Weights of a small transformer language model.
Architecture: LayerNorm before each block, rotary positions, biases, tied embeddings.
Each number is 128 + 32 x the weight over its row's rms, rounded and kept within 0 to 255. Layers, rows and columns count from 0. Numbers have three digits each. The size before them is the row's rms in percent of the matrix's.

# layer 3 MLP down (transposed), 2560x640, rms 0.0217, rows 1692-1798, columns 64-127
090:097125147077151131113146098089098145109098176149077164180093141100141183104083200111095156161152055109126156044125150193179181064201123126073142100083180116143175124121134139136133130095125156
099:141146088094108144169111108096092079065127112110116096136180120162149103110121123156176146180110133172131168132142143132101136114100103136182133151099150103158134150161128178102089177184181153
103:117144064126125106125096106187125121101127142128198118128077118126129100160196099134118096134182133233184218079093090112088146084123068175143131135151126141099149131140106178122170092080145058
086:066106125085082130117158089072113131140109095084112204195108101162089142128107148135128177138151126101149072163136151141138125106097117116098130184147087081105146093146109143111104112134194111
098:102109166118123078163135182185125156112126115074137083156137159083108145119161154123124067183100122169155139209122152130142163152047123152155161135127145129100168145133127088124105130141120125
101:172156120180059133088152122134148149187140199093155103135126137120105093126151068170109138190154134172133131138135096098054113126150148141147163126124166100073083165136138105084085109069134072
095:126125095158136121121151144080110155143096116121147104104117106130104148176131138112124172128179064074065133131106174120106092099176113130096084107192131152145131155165147152129069159134087126
105:117109177135051112103087086076115056142118081156177133177082148140128099198113131134127099140141112143106116081135145100128098143103171070134128100107067151109096151184145165146173114060141100
105:121125142155064137098114111124151095092097170173104132090162132096166071157110112172210056103135090094159061075128105116150129141168105140150087143143061118167177139113088168136131140119147105
116:115157197170142127140157061161127067117169212142138163166163128078133122147123119108153139143086044109084197117120142187123143090133169153143080141126080103104124137162157101089113131109123109
125:115176166101124102216102141079184084153099101058157114119146117164076155125147140153130122096113081137167123131132125141079120057111163124114132074135095142061132164175140144086147105107087129
102:124107107134240120104108105112030149127158169138129142085191104077102204160203138125092121124113155163121109145172136094099196134106146105167109115126096158157186122114106108118120104088175094
088:095150143125131112101098138074088124158104100122104069141097131114214096043144160137193115085150100105180130087151140140161144109125076173121117108152129145120134137124104188110169197139120107
093:114097114095146142128137127153120123126119166191101179125169102086109155075146146156142103078116159169127160165079099155125132194077157105129116164096122185116109133129134140116111098167110142
097:105133121134175140120116103136131147110161154101113108132132179112145141091098111110096164160126141151043106100155123123124111140133138144139114138136113101138172140103102117128128072173153111
104:158148166143173151138128202127161127111148187099109157084168136121076121115130095198087150161139109141103078199168144109171189134129168144153047156145135058146177136134121168095126109102131141
101:154161155155141135120092162131122148127138203148171132105141096112087142151180153113093164125124066142136149115115080167147164169150093150156144159167126103127075126154070107138105077134155136
105:107154163126132132137096145145118202132133076123039102129113133159170172083047116149149120173072078160113122184099123112152068114109117081102136088086091139140095083138173116102119167106171167
101:120153130159137096142147184089129190154141148057122119125076116156089181097147123187150125150067087099155143169177128090111166156105185136145138142098179094121123131046115111173053118118154142
098:141146123161161134150159135131106083140120142104106159098104107101120073176109140096080146062129142151169110185123184120085153112137085106161108113074072104145205146125182139133143096150089121
102:094114150155140074155108199134143087179115150167135120169095144167102105178123071077130099131074102063189117121134126149092139153129138161155119115157121115107074180156125099144140132139119116
098:093159115125140097152155142130086101114088112095110138144057080051146149130166127136131154082152137144165120086115151123190140058118147093153142095165134129095157084113140110096106130132163108
094:117126099129130156134186110015115142125097065104135119162122155136114095102117106122135135101105100098129153151171096168144159180102184177136132156113122085137162130157083166105148160127083126
092:102110134132156107079104171176131090156108117084180131146191110112127118098124080148083112156130137068124132140123109107074118174052116191135115178134081131101148133115092103136154117137138161
084:077121102087141128175124144100132139142110118105100133139055128094083111088185138166126131141145092142142160093135074144103127080117177131151164126088098115107107082120120160131162175153187103
092:123116090085108098121104144192123158123179124089092113154157181084151097121075143133059173120168109072136180101162094103171114153157185113072135143118133193120126123122152151148146076117161108
097:156111139177196137084115140164093107133148100133125164116120142111114135109158174146095126121137114169116074129092143125104085104128149098111098186150099096087110118127072189122116093158068144
096:090138167109197178133074106076119157107201162088135149146141067083118146100180111126126129101155160134056132089131114109123113089155147111126079139206112114156096114067135160106125156155136195
103:089123117123112125107162130218100129129061124175135159145146162108138117115126093102098150126118079089150133130146127140087063098205115158123164126146116193064094114065109112125151119149113103
095:139149104143091099058135200133147183183097084174107115112159161122131092155127098102119162135121128133155110204080122140106081074103082104045108118120121134174129083080127099136101134067150185
090:082073140123135112150073123131143086165138124132099148121195098080114156085145137174124140104123162155099139138149094149135126102118127117101106139121159179134175143111144157072135097078113173
098:165120169070141152139095117145161101138145160084099149104144127160081159130141083114148146142165099111130156143172119131143122172121192106162143112148132109077164138162135098109124051080121121
101:107137118111128105160163201106097196109137198165083092134153165125162123190110188115180108111086119143118173117071190136187156103084130105191088131061149138103097161153136118176143162127110124
098:182153152117176118161129095157148128132170135085115077100068108084127182099111171137131107141133163174139123146098115226108120218141131122158088148108096130190116157118091154154074081156158131
085:088125174159089062100147182147141094144175134110089187158099157080115115086171162126120153122115107061105133119143142174131176118162162125116096118094091119059155130148123082153148096136123205
093:184068081119149122148130131060155083076093141132158085092090120153172166144161134092146100087157110108040133093123086146149123135120137119076170110108180138200122168134122091113177099178145126
107:044183151173121131145189135116104208132076128128113105110106216142139097087169154099090096076100081180143091131155153166132190111160099091125163164158175098176172119124060102157162132056126156
091:093143081142126084114130093193120140154186143142101113158099121109134125133155141115121170112081145125097172133104099172157128158167144139151137057147100103135144139122130136148100103158158150
103:163147078134150102188109125124154111170171130133125118135132140132110160066071175072146112112095114112145168126052139129098171133156200126144141116111120129200132167066075184142134129149068090
105:107128149145155107159101149148160158098142084109146147135138133178137096118164084151194101164115119093116119131076131087122093112102097107128129183144169063140110114136107152146134122101130208
101:153096196125102123145120088132134181125152121174132104135119143125097107173117097145106145115189080043156064120115110130119101135104141119161130136096155173160119127166075140119148105121176124
101:149148202199158170167097171087082148096083111164123124135113149129113124068099100154077139154181154109144095108094119108141104101157137121115145120085114137128055166142071095123101114146091109
098:096145197182091112095155132157172099168122102156183116074033076151121112133118112099130135174115147166106137137161111098120122215085118173111130111096144108115080105108111162132151113102144088
109:143111152089120193135169127203136139153135135126152080131101138085094104086102118121133126097164112160163170109165096148142139107141107092116115148179134148172095138155149118122163135111145196
098:091150163102174072109170155125121086084182157137085170079112147151162086121146111134100120164150113092099181167048088159142090132143131127139147094135141144111120151111121167167138084182120130
100:102110124115139127169094097160095166128088119148140183161087128126145104140105141099147159110151128102082108145109159119169167091109134137145111154089101202144095139149147146166122135081161148
097:152221130190100153136067155162173154117125124048167153137120152129072167116150138108103153083142083217140105172136097130137139141113180126114137134109104107106082136165158096093163114108145121
106:110061144134109155110180154107115171108081154129171145133150121105094058097104128099104171159089143218161080165095175142069090132153165099130082153131163101106126143131131128144136123152112141
110:101127156141062133155116186135099138124134100132095113103121137060122089186148114140165091133086092085145138117110104070126103061091108154094123121121128160121120152133142146107117139117155113
099:094092135129124156104126124174174149135089123155128113075136142126120101166136131103151103125163152146095119125176161061137100050216114101136174125140093141216119189131119140094119130103105133
110:152152137124166148167130202140086132160109117094116121131119117095071106153155134166060104160068202084065122188084127105108151121228133103145147068128171140102136034176121121121120146094128060
088:070145136076088100136130173113151138138149151118075117100133125092130124146142101087141107148168118199069095140110179132152099067129134124113103095122132120075151112118149153130119126165164084
093:113134077133163154103124135124137195086106106121155155108166164171092105136129123076151152094112122166129083159100173090066158143098119094173090128157129108150137091159121092173170116131142085
087:061144139135133119124127082113064168131146118123089152129129121098165135132127092169128171186128156101146157124140100136144133146097102164171091080117138099192116072074107141127137116127145131
099:149110110126155147114098113068144157176211120129157122097118095077098125110100137091155139157159116137110135142164110132065116121171148097062133135138154070086199114074126150147205131076104135
096:141104139210152151122146147131127078099172086134051140028098140160112100146148148079154167137090195096149148127143095101130078139091117160082159072143125132103185126111180095125168105125121076
104:087161129162122113104082101136131115064120164086059169096163091148127098125099108154104098116100117178139131160104166142154088086101107121087109169135097093137056157150159130116129161065159096
092:092084138112080151169150212153119112150065078118138157162076160141186182142144136105126104115183100071128105150150130113135127177104148144114097107149143105112095196159139154165159153112166092
112:144118109160139097129114122137142178142109119145108181152100099143100127146127126134103113104187130123157125176194126102118161126061100086145121072162113198088159067140131132134117142102152131
106:102085110156086149154191091151131187120118134149139109132099121205107135143051138140172095167102144144117121140156119090136109103090151115131119147127150129135120164116121126152154152111138102
098:153166126114113081153118088107103159143121161062157149147099110138132086110119141136153056115098139079100112142153103107160154162121138100167115187110157102160142130149114142136134127097111131
106:131112136181140134102095144147073140108149123177124214146145185126102085119106103098087143103124126089188118135186097144100130108118100020122095203180153116179139069135119144085125153097076147
096:146101163129244111118148136139132116126110176142173119133100158174154104171153106108127134150129135189087121116157191154153193183146130133156171088154190184139068161139100088094146229080082118
093:122111147115122155084090104137102126121151085148133104164168086121154136163109098102098101164146134135138120133174076098117110122164126173104070123158104081125113122091073099194039093070073188
096:167146128118103119149184136118154122111124155120185102127154106122092126155182148070161085107090137118104131098117116112135092131099147114126123143128100102117137117185185178091108130116205098
105:089187079138110100132149130073107055134131148084132121062193120181093139125136122087155135141086107129087100177146169119131120168118116119128159087156151115112081165148122175164079144116194162
097:138151169131153150166118158119157128177107151148130108114140115142138119167117175167144123108108061131110134106101137080175162130118131144087100112117127098143063109161177200114139108106170117
103:110157111150090122125124099111155148123126116138138111129177137141149116121152213090152216119102129222132127152137096183181122100132190157155099162156139086103043156163103137112135120140132066
099:182126189117111143105160117097127092081109162189177139114106185140124100141140097104124135123100103136172077108112068139084089078179119146139127175125107087141160124147117159101116151134173127
094:141163159098133102111146138118114086150150119163153087122073157145132190120106169126131135123132067150118070131115096113110121083089158116099104145149142056153099108092077111187146190084145169
100:096083191190152134132070140127142170104163141109119136143137124164140208081088159153125053131086148178125079134117126132148189120116129107145155122086129051084115151152115108146100098103103104
082:157149182165104160172138125120143057146145159151145121154166173202130155132100145154118146185090071092114182126165149141167106065156119159089099096197082123163143143156115083180191090121104148
103:158178145092125104160150159094118129163134133065113191181102089065164082144154109110153155146158164129137110157186085126135082084100072120241132098098116083137197129099144093163176095141159123
094:128100107152125128121127122142101111139106146181130081115113125164131116161224151117089156090123078144155101141159136090156052117110126059114106150123136081113135058134157137104124117132078128
099:141105126104154144126164133091158144137196115138082131115116161143125146125103107080094119068097071133183108087110088149129106126108138119161202147113120110120177178153153134063138118083087187
108:143077152169125123078163133176126112165134164166136063104143196114140112097115150114131102086150103136131152154101143191145095124103106098106142132128117158136156117130130140153101102094157114
101:172194174138148132170155132148153127112178114109125128142185114038137108125123145207143115178136138146113181108123062083175093161073117135196181152106144093193101102070138156104126094126123110
099:127155088132123159075146089152149111119083109130107073106139145107139090093159139149170111162094116099142128156109092149121084163053135089113092084122145137194126100115184100127101204108123129
113:107125147160091038157199134158196190127108071183142127104146153130150103134168140110095122126162163114116086145177166104153117095091130178148117134164140163177145135110092167118197095078177114
117:072142099135065104150152113165102108142126174173052183161093102158090083096147124142158134111112073069093104121150168127129151112132158163117171105168140172126089164145138131144147149145115112
098:080106200115149056163126101107156159106091164066111110105137159148138139117129150181148145148133169114101190103118154150132101107118126143079149089127137152140125111081165153167115123116147150
098:103113135121089162180158110148158086143126192154133105087161127141165118145170143129132092156155085173144087077137099116113104106126128054143147140174119069082074142047142128136116106136155157
114:150152133154147093140198085119122145177152174087164097172107167113141133151147152120118109109138119141177158140131124101135163153125084116136148171162167119058121138199130164135107114020115169
114:171079193117161156154142046108093139093116105123032152122178087094106094170143168112173182190134170120049187134081105105107144135220136203136101107120106056148168101124132118119126105100110171
107:126081126201111168109166146094163050172131059150103165156197132113210153121141084105145069120108128105131144117121157167114134119097183190113107096112102086114129106109119104147122133097124162
095:103128089138099177139124133045131141180137137134128092164181158109088096153151090187143057126149168067136167092173124109131108048160105084191101238167145114138097185156153094116139152158131096
098:103155059139106134138148065144083157109119103166158119145094105115096154149173101116071162149129170119177092124101157071093074153155128105150091073096128123083124095167126154131126141098150119
088:077102119135087195054142113082108119112078101147138165119130105120087138114126126134168111166109123175121176167172163151189084098140090167093084159130079124178144100130147142143164120088202146
096:106164090126167118123088144136138078114103114107086118108158125122086149187099136145082154204162135138147113139184124121113104144151104184149115135133089129126095124148066157131085182117190124
098:166110192100222159065122105106115096130084159091127098098111154103095151100144129102138139092136173100114139097089097190066117133139121072111138124161125119172090197085113073189098082109102099
090:149173122119092102108183157096140125108153114084136204153105122126129100144096143070163110100050143161079106158124086182118105183131136157102134124116105132150135112170190087172114112079125093
109:089179139117154109134136118098149155123130135110096129088143167093096090106106177139068132114103086113089061166137156069127144168140048174118174068156097146122070121116090155185107140133079109
105:137125162145096124164153118141102077125113152101087152107169119159155157143066140171173096170163171116109178133136184107121154163111116117160057155123101144074088120147110112123131161119097086
100:137107139109025089166154131142097142153079148131098170179058140158118101097108119120093174129132076121144160115118145112153091055152155181142137136126118093120162187137126144118148140134135116
104:115133120116119060110112148126120114147060107151138082153173161145196146145127193183145117096094176119107133106113123154104149157105120105076191016083145189165132110077122156109089107115084108
088:171129116116093150155106074160103102104120113153089126133108114097017092122139124085124109155112095088095151162187131096189105160114081108132079121149124126168103117119178110186158110144132111
105:152173116100177198144126158120162142170147158122144145162176089158109106156120134074149103150103088199151131149099116082172148090152156037149104142176069101175085130109103113104148158099131134
112:120138125107114138142127132184138148123120126141134125139126142134130140128115136150135142132143085141156143138139090105136113135088162116124139118145120130247114107117123136125115125144108152
083:110107119155123166138173140091130126157091102130122168128054083087156141139114134127169134096176135129158110153137149116149138088200177088146090127074119086089140126151114124120185148168078130
093:081165138117188095127132108098110135086153144117122139165108117108099181074146148144160137175084149165142123140144121176091139137087164150122110149105074051142085105150087134148107088148159058
105:089146118091073090160175122146122165118091114152167115103110127122157177102101128113097144127107141180054115122151119114133122098137118086089108086085135168198143146090100182089120124144120138
105:150082122113158090188126161101133101115088136140111118175160130091142126076151159143132136137116093146123148134148149115107133111134128119061130103145106047112135164188161149117126140067106180
106:074114128041065109132148166172138157108129150098054183125199112158098100112083165107120175114152223097112109188178142143192062142156141163147167181132081189162117160118149140079159170162148115
094:154113142147153179129078095132148148106158122164084105147202167110154141152148143125183155145123148146190125118166112113179165087167134136159122107149136054117102069149125152140108110081103144
093:103172190121061149124169178098086097099119097132138119156112173140110145107123154151168120110124097135112137153110058116177146089110142077176211172071137135159141126116125141135099075054111087
103:146117135122108102137145153118165146152088111143135156116129100135081116090201144078135115144157108141127105133147097146161064167141116103145138119186143117154154099102110142101127081121132138
104:120150141124140125124140103144149171198139107134137075103171124077136103150110145177106161115068154123109152191112091133101037125144105143091136128135107123097154136080147206052099093193101115
# layer 3 MLP up, 2560x640, rms 0.0254, rows 1693-1799, columns 64-127
099:131125127121087098133125178192125173164192121109177128086151149081093129108118113159163106130110129115197097112184106111091094156092093071129079107148157190137116118163098179173090152109113167
103:149128145114117137131105174081165125114174143120131035121180143024100144083119130130089101106135088102134134161163138147106102171105098113133121106067163112130158121171160150136150126076119116
097:138166089101140109112199133150092103100118099116127211138092127128193084121158126128135067136108135175163174151124158177084110109139161155221140105136115175136113102145139131067108183088138124
103:145126073052138079174136116181161113158123119222145179154120122049094160119132133115136120246085118139178174110134111136080084078130166120088069113164125146131146090102096145126086135151175176
095:124107089093135146122134148127175200115113180172088071087119105092139106069099171128157136118164113143129179129111141138134135109127162086134146120157165117117100110100149109145096153154133178
098:113142140050117097162092195159147132101137110138120093130156152173154187167131124124123094125113116158162139082143131093107149172149102045099062142149130128127179140154127126189075142141137126
104:153174115093145171119174168114168104130161094218140123126083098094125076180147155134135073122116131156157125165146177149113113062071072168128162094108124157150125098141076199052076147061109123
101:160135094119137097062141154175052093134174136104115112097124112094148105101196092102135116178162121154141153088145154111120072078151129118102173112190113138137170127048106099117143123121102142
106:105142066106108103147168170147112154143156068163078096126157082086121156103174124144183136136062117159096145109168135125110131092097087066120125130061169115084101187151128177092128160125101187
110:136153087071134155100193087151143098084149130167126103130144084133080120099188111154124129105188111164199154147166109115091147094156113107135130065158132137080152134143130157055051145079122142
097:178150106075177152154093141146119189108076179082116109077108070139121085089126126150118187138098127164113148156100114127107148131175165137146126159128069140140140053133156171154143186137194149
078:075158221133124154134087145112120092184120185144146130075159156175181126116138161149201129164128123151125146159092136096112131100149112147069112138150124133112189143097096175169094109098137105
098:127151136112130161174103074109103199107108134149206137052102138122112084111110133165115125159094126159109130125120124088075123145204109123129086135152137169112161092132119113142129117116147110
100:125163075100147138168110196181042149139130124178110121129131078145084144126122166149161136097122133157159113170112144090150138150117187157128092091124135155091138121148145145197183181133137129
101:108093164150119107070133166222064130132138136123094102117144113130122101114142132179087130183136083119102154156107101106070174114057114120167128185113161100094123086167064132138125125096141161
100:178174174083121170105143114188164128088138140118149122161142136135159125112115089134140082165140105106140100141135113087078114122083125144083149141120087154131148128146105114162114084105167155
107:093185115130145079118109162154130170093179173119097091116107059126164146160150137170071108092124103105119164118120096089057134145123139142098141108177162165104131140160107209152123062122134162
100:114137065070161167109087127106135124049094125160091122103145138093151097116124110153115108062141147109081121148081153166089102112063104094108141124098159106114146114133143164088148150142089173
101:107141118188148144150116137116102079135149161126173197069133137110141157110129168130156145139117116083113109147090159119158017136167083123176084050108130147098125132152084081158148083142085158
092:172129140129161099114128093126131161132162178133168109167140106098175149089120135191126077199115121116071101075112096140091130097143144154164095098121115136143162115142134102111129161153148181
094:210091184138176120185096160139176095125134105139216167089134171153115142122095167138078116186107148079128104091131082142139072100135145147057118152124099133148149146175121123155137130151134211
092:088084191182121154191092078089082142168113167151115109047142124141136118163142092143126147178105162165098111050175135113116122135177153105080121126139116162093123093179184164129087175187223132
097:151080123179160117166125113118165097112096108150178134149121178181091130123140147148096147133140081124112134116133113134142115138096118112138100173122120169098086148194113121095099137185125075
080:190135112078172137137083117112104155057079127170130127108133168118118105195145194164118169131173120105125189139128175115063134103145078068159165135085136131150134106100097128052122099120043152
094:195161191193125169099090157101135097141101098127141173131143093113128119113115140174186122137118086150071040126091150091154082175155122106126123204134148128188106120114116112165135120068114104
095:134072131107139073136165136177123201123164162081161110133169097063144130107097157120147154119161118110134149107200157141165130100139153107124106118053099216070160058129098123148083164108142138
097:135105099140099124112122150131085127125135149146112148115098147090169051084175146118113098125126105097122073123121135097107141157153152168125110134056149132141137134098104126106151141119130110
099:161109193081145181190106123070149088108118134129206111152085103163121067156124122152114163090194158168103121146161061114124113090109169058138123106167148156122116151112135123125168054075158171
099:193152150152138137103085137167183149185075228106153155152118108087098128068141139110142102105131091045202103135193151123117127142135227161146128152138138169203111101143152158165144173165126158
097:122124147143129177140174126211137152124104118186120125138140123172136121136116136175149141211121147148096121074118106101134114115106143155122083145114138143081112110153108176102043122101159128
096:167115108128136161083124139106157153090118092177092100209162157169158127081097188132125093150103071116153135082099123130095084095089099112185129135124132140063094160116160151143116179136137124
101:150112118124078130146104122157163157128187117134129102099092152105236121132160097183096133121091120186141146151081109145102130112117148106125117122143192173087174119109189148123124132126107102
098:093172122131136058117177131176167162088114120115175156134156107155122100178081131113108106146111154142131181101115141113088081104056158133111115134072114166117117140119146138105140113126138198
081:097144103065142113146103103140132162102094089114167086052179121117042139116088134088169081137124122149087162112133094099162119169118095155139117147142163122139112163139137146120101128119159089
095:121181113148081119116206125184124143165132072151120157098162050103191132139086096142148114172109114100155168122130164154132192138117138176083144133142104158067097102112103114158042177160081126
106:160148138117067093148168125130105171132191183143111144136146133101142134085127123150141102159126126110113069118182108106113075113122175102096129173141144130100144164098162129134143100116123124
094:091127088125157160103109138114135141119104138169210166134114074085117145117128129135089109150117135152126120162137157117138070089126178141163146112094211128081186188068103121191116094100177148
105:127185165152170156116149135147153114121156101096193090139165123139100070071109181131153157109103143084142122159129133130091153091150178134152077115092091190163141117137156143108082195118120092
100:182115172086090075148088169118141116095128147168141161121140124085078056102156135139098145133128128142125132134153120106163089087111157157135131118136152158098066143137127067116095139091129151
104:148118122092118132204168172127178089091085117155115133084121131146152093160120173146098086079097103112057095127128114116124166103116194095121071076180119181119116142150165107166094135154127109
097:143127112198120133217129123170106130165156117181103121139125074117107112094095110173176091124137157155142104170156133130058103109117166149140088131108118158152109101158127096109134104129140155
100:164137195161127109098118207129127142113118143113111095081157127087095109150127197102174096165150125120111155100120172144175134114136124155152142083135127159096094140163092117100139106179100090
105:179131100183130143201081140144127166052124156146149126157127121111168091146175147136128106079134182107198116179133163108099028121105140166156098077148116150087103131149144177138110123181146161
098:162080074146111135145165168165092106088177082106152124134180083139152101099135197148169079108176095139093052138171154105103163090108160097160121096168115142120153094117108150062084169110139160
104:137109118181154120116158161140157096116126179168078158123119091118101120133124086115133121118101097221118117118100124133140178094089135162126107213061184139144180056149180124130092112149183078
100:174100147073074127167152091140128167060089112146107117151149135090149072113112192067106080160129145067147142112116126162083058079077097141100141072144107152087115137125104152175070160078147104
102:107163125157124134171121080089138129133158164147126089061142111132109087144090141153097078173098068141068101104099129122155125126139133132171139159100128131002139154211110107177116116120143125
101:164190147168105102093132118141122143102136146129146110147080091131116185165103075147131127121123062124147093162070102084098136191162117131122145136205171145114186087093159156103141148098155132
101:182184147097105116101155081160144093069165072120168127159109163103101116059148156131132125166129109151183166170144195142110140118134184087111092119140103187145117119118113101136109147121101171
106:141161091133148100172158092114168066143177191122163141075148120141127112101091124147167129166126166145162107099100084132188126109145136048158126068164098121112152101152111091144134120089152156
091:136185146138098072129135141140100110071150138109177163031125094028174165170117143132136068114103163134150180164130190117088111096157123125104046150070072128149183064102170070125140157104164105
098:141175172106151115113158117150090130129204191129160118142077173118111077152109178149144142149141128127119084136149141153126189136065121061107115123173141160092118192114147060138121170111145162
083:155095164161122041137170105167132150137145077134140168104175104157112112126138093129121074155139124227107048105130138146142109146145155156125172164125135147092150091163138133117152120093203208
097:168140186179112145122105182158145084083134147095163157147063123052151121176148122157122078163112116129108105138161163183074155090126140120116204156156114147134182101162077150114075103211140179
103:118155136094078141104118092184106160115094135128137089128114055133100125160125135133118076131101107135111193205122129057176127084179138116122125127164155144093134112202106123136106147151131110
099:122040113115126183179124147155059137117120175207095069133074125096153077172132194172124133174134111127132167190168048086092103087163077145149167112129173152120090101138089218141115143196107125
090:171115115124189105107165071150148137062172160151157123096170119105101087095131136152107132153111120185136099119094083109108099115087127163202139164134123158125157101110124069090112173148098141
096:129164171134155164187128199171092114133144113150113160175162135175163136151109133191128116126152121076086128097128204183099127068157093097174098135122140151206164092182133192139167154124140101
104:166149135134117194152114142113142150095141155136107166171089106107170163114176139130146086167132118141142093141127119081095130131109123084110056130125123111103104027227200125144094132142148140
097:131144118121150147176118125141130148106127157183149121143079142186163113129134122116105097100187145148115111104139097111092125073087204202174188143114186154122144079132177164084102093167135149
100:124124138119149111105136151118128104156215131149136109079180136131061108127108113147129118177135094156078129075126109115163084132124106139096108113133104125134138071167121141120093080128107172
099:109087124157092075111077152152130134119137170173097190136177162149072137107149121153101162102160181121123126167107123064076088092099090120145102146123146113127121131165112176116128138113159085
091:145119110102121097118108075095202096118127084138179072120121116123138100066145091144141094107089140123113146127146131078123133133126098142157086165160183107190169055131208166196201073116101156
100:115079117123204172121140112130145203141175083178149156089137095118129125090170139185117096126147140140134154124104105065054061139095099120108086137119166157095090101073148170067126143157138158
107:114093170150142114152117145146192114069088098140118161064081132154143158136148081102133100112152148143121108165031157108120090157105109120111108095043180189127139115164120097139127100082135152
101:104108143127161174132202095140192138103120127126192068111170140108121160088099095130102162139168121074138133076102130145067145033139193139131136114117101135134154087081148088101060070140126118
098:117160122137143145085108090134133165125115162124200073153123102115176134109128125107155073181110088126081174101106103116097104151123121151176118077103198138119125124147122120163129115120141128
094:191097178133158112085140066118054136105108184175138189141166140077166110112175024169142094133192129188139094098099134159162119163149075145161135093150120205100154082156139192103115118164090091
100:134064136136162111167157116102135090086113148131134109151088086119143133098117193132091123083156143101144082158158139076070129120181130156165120108180231173103140105172099136141089082174146165
104:177154123076193110111119140202118086109115125173122109133147157159122111089109170116123145185074175119171132171169126118098131124152093117129172155145167176203151162186157109070112165203113132
092:142093063093066204193105142143139126161091076134136142063104108132159093133142095134201153119121144182101170109093154134118127141121126082183090061114135157126134127110160141068150140115144084
100:143164144080095169135162153095116155143106129183129110112123126152111142143084080138134135112109073098140210101130147082121094115083141124092167115148136148128140130143132149160145131128125092
097:175221137130092141136169167124162111099153135123098081124130108125139065088134171102098096159093104109121191152175144151164132117120131069094145100167140139160128121128145124172120108058107177
100:133133098146169130223125165164086174112090149127128071088104073125146039123147155175078154127170164146097159103113103173118088084084128122175083079094067142088115116114153118061128139117153143
109:126168104157123155150134129150143137147146136101167130121132106109056116136109131134131106061185133197152127111126173105107143134073166158149111109132073159083155118111155139156083133120173128
103:131154099206122095163149187084117100092140129173157185073138073132106128152141180117132056108140166142174153105157146112156148089118134100151082094123105151086172163182152060076065090163167179
106:134130163084072153154141134160141214133183150109151183082089087069098108109120117138136112147111153144125164170111115131164169137154093146170137126117132115067108142108115097082097116102129177
100:102076083121153134124112162137137145125072116176167145094164061170153086127174127113101127142112101098136090071142120090114149163179099125139140090071165196115109105102181116184116106144126113
099:127124154099143077143160122156158169159116117157106180175127137132092111117154133141128124187139110073128151156116085140115137132104131108110086078111084123097057133122130140127100122097075148
096:134117123138159137075095109149106120068139128174147168135101149172074140081018133110170124108130130120113094070137090119108112098145126113164149126155220145164157137185098107141144107126190149
098:087147108169158093123126147175082146077067100111176133080108124093211152137125100139135146105124104171180127107159167146150140115100095156148154170121089128067148091152107178128099104098147149
102:127091111165125175132144101127114164066132131161094175103178139096135130108091121112171101113119070123117172142130112135131066129132090080126139160141114124118077109140094155120120140098137099
103:157158112112182159178165045116139129129144129165153159138121075212107100066104148134119144111149138097164104130120131087102156117135115094112103088086169153153103090131140139142070191116193104
098:195128157113128211165121109171177037095058103141120153091111140154167170116155108176159076150117103099085139130133123168083128151128123162065095121166120137117173127165119119134097130141104106
101:118198102142145095113139165095095146134105136117094094118114062126137189135176172137120095128114130135153079103129110056106132119109097198194127129089156139085139144145122050095103126163167157
101:169192118155203189134199177072168134086115100165142101154097106127098133133090149166110139140158143128131093118093124117104163166099095137169127071099127155108150109122150067181122110175173098
092:131124157097108088167115121154128133155158131091118089104131129135143101172207116140131080166150084115091134096181116101094153096094135131138130158137153161100183148111134099144109057143153135
099:115064122151157150084061122093148147091122127127175139185043104130179133133117139187145134119133128143113112163138104078135158118106177110148141112173150106159131078110168123123148053040155123
102:144151107103181093117067109096112123107126125129110050095133139125137159075125130123123111098114120162076167119119160094163085116141135092162122167138143114155156146153144112116122147148131126
090:072090117116146146156143116135109124137131152114147110135141084098111146140118152161068115123157115131079151125096137149100100099109119143149123109064148102123155163113112161065102141126098170
103:157110134124122118160201125054163173125106090160104146125114123142126117089156133169103078152147158088146157166196129125134175154160110138092068069124181161126137106150151124158139088136148178
100:169175097131135142179144170137095164120187140141109125087100093176092078156181114142119125122184146152179114130148138094113145105105121082126121126200046150081144113147129118105088138080168082
098:141111184112102132120149148127101103149166148062128177135126145137216125160120136139110086100188127078108096086126098126140122065142131127147146123097163160147203100177140152146109118101192071
104:151164173126098081116176122185163129074201107126114149108124137104124087130109104130187083117053101183127120146139128114116147135106144101115136156119120173154130105117119144127093156180178117
092:110127090144157109140142121115153120120085120066118161096130166129188175091077161216105111098125198207120116124098134151127158073094125172123145126089164109085079118135175073122095174177112165
105:154125180127142086185127156152181111089128123102069099151158122135137111126177132187208110151181108088121155135054119108114149180106128141158144080150140187146144101140097155157065149118114103
193:117096105140135086149140127189165144093117134184103165104149115136100161108114111182090129113143096165120150187173096114124111185057151122102098153133120135161102142138110134118131139104103196
082:160148149101119164138085159160141141178179117116134097101123127110135102105112102086130114095148136127178037137135169127078171081108094195099132167162148130151156146149099112178089151114121180
098:158145145134096106104188138101162089142184090113135182152104138158136117127166114171094131151153104119123149117127096132146083102062155159105157085154130161103173116148151128161093104119158127
104:103096133097144149146088149152154140103140101179134127130166120105135141093148172090105107087159051150110071145185156088097119145094139157120155141108118167169159125122156082146120135066150192
103:144088122095117125132125122177187111087127177123121081121121178138147167063114138103111095099140138103157094170116126153068123145088122159158162128135200126145111087168142123068092147119093121
101:119116121070087176121127023147149137109130111101123116159155098128149134152124174124172130120154083063097109139142072131116117155179112104175071167084164155136130126161117134104072172137144119
101:159153071133142089165127160108064143111120176131105123132153157145117110116142164177140120110123149142118118069145083146058078089144080168121113113127112162121182129143108169066131082160147167
097:177170143062182126153111113083169105143127133155129154166117102077159138159125193134117136124192155142092191092151123076073074130120120098137127112165140168101096113164127102102100125120105111
101:140145172138102126153165117141135131135167129181100168120154131111094135099124067121097106173139115122139132168130139146109150170111139078160100109106154132104110078070138064139152164094120188
105:166128147139149142125183104143223108138155122158127140087162151096170175124161209152097108091181091102148128128092157132122100140120077121104080083126165125142108187177075163200121130055135088
100:117199113168116128146121142104101068031150129151130144094157071103140100130071136109147126069088069102139074137117120054134184127159115152109113128108176110145102075210106140133127097122159100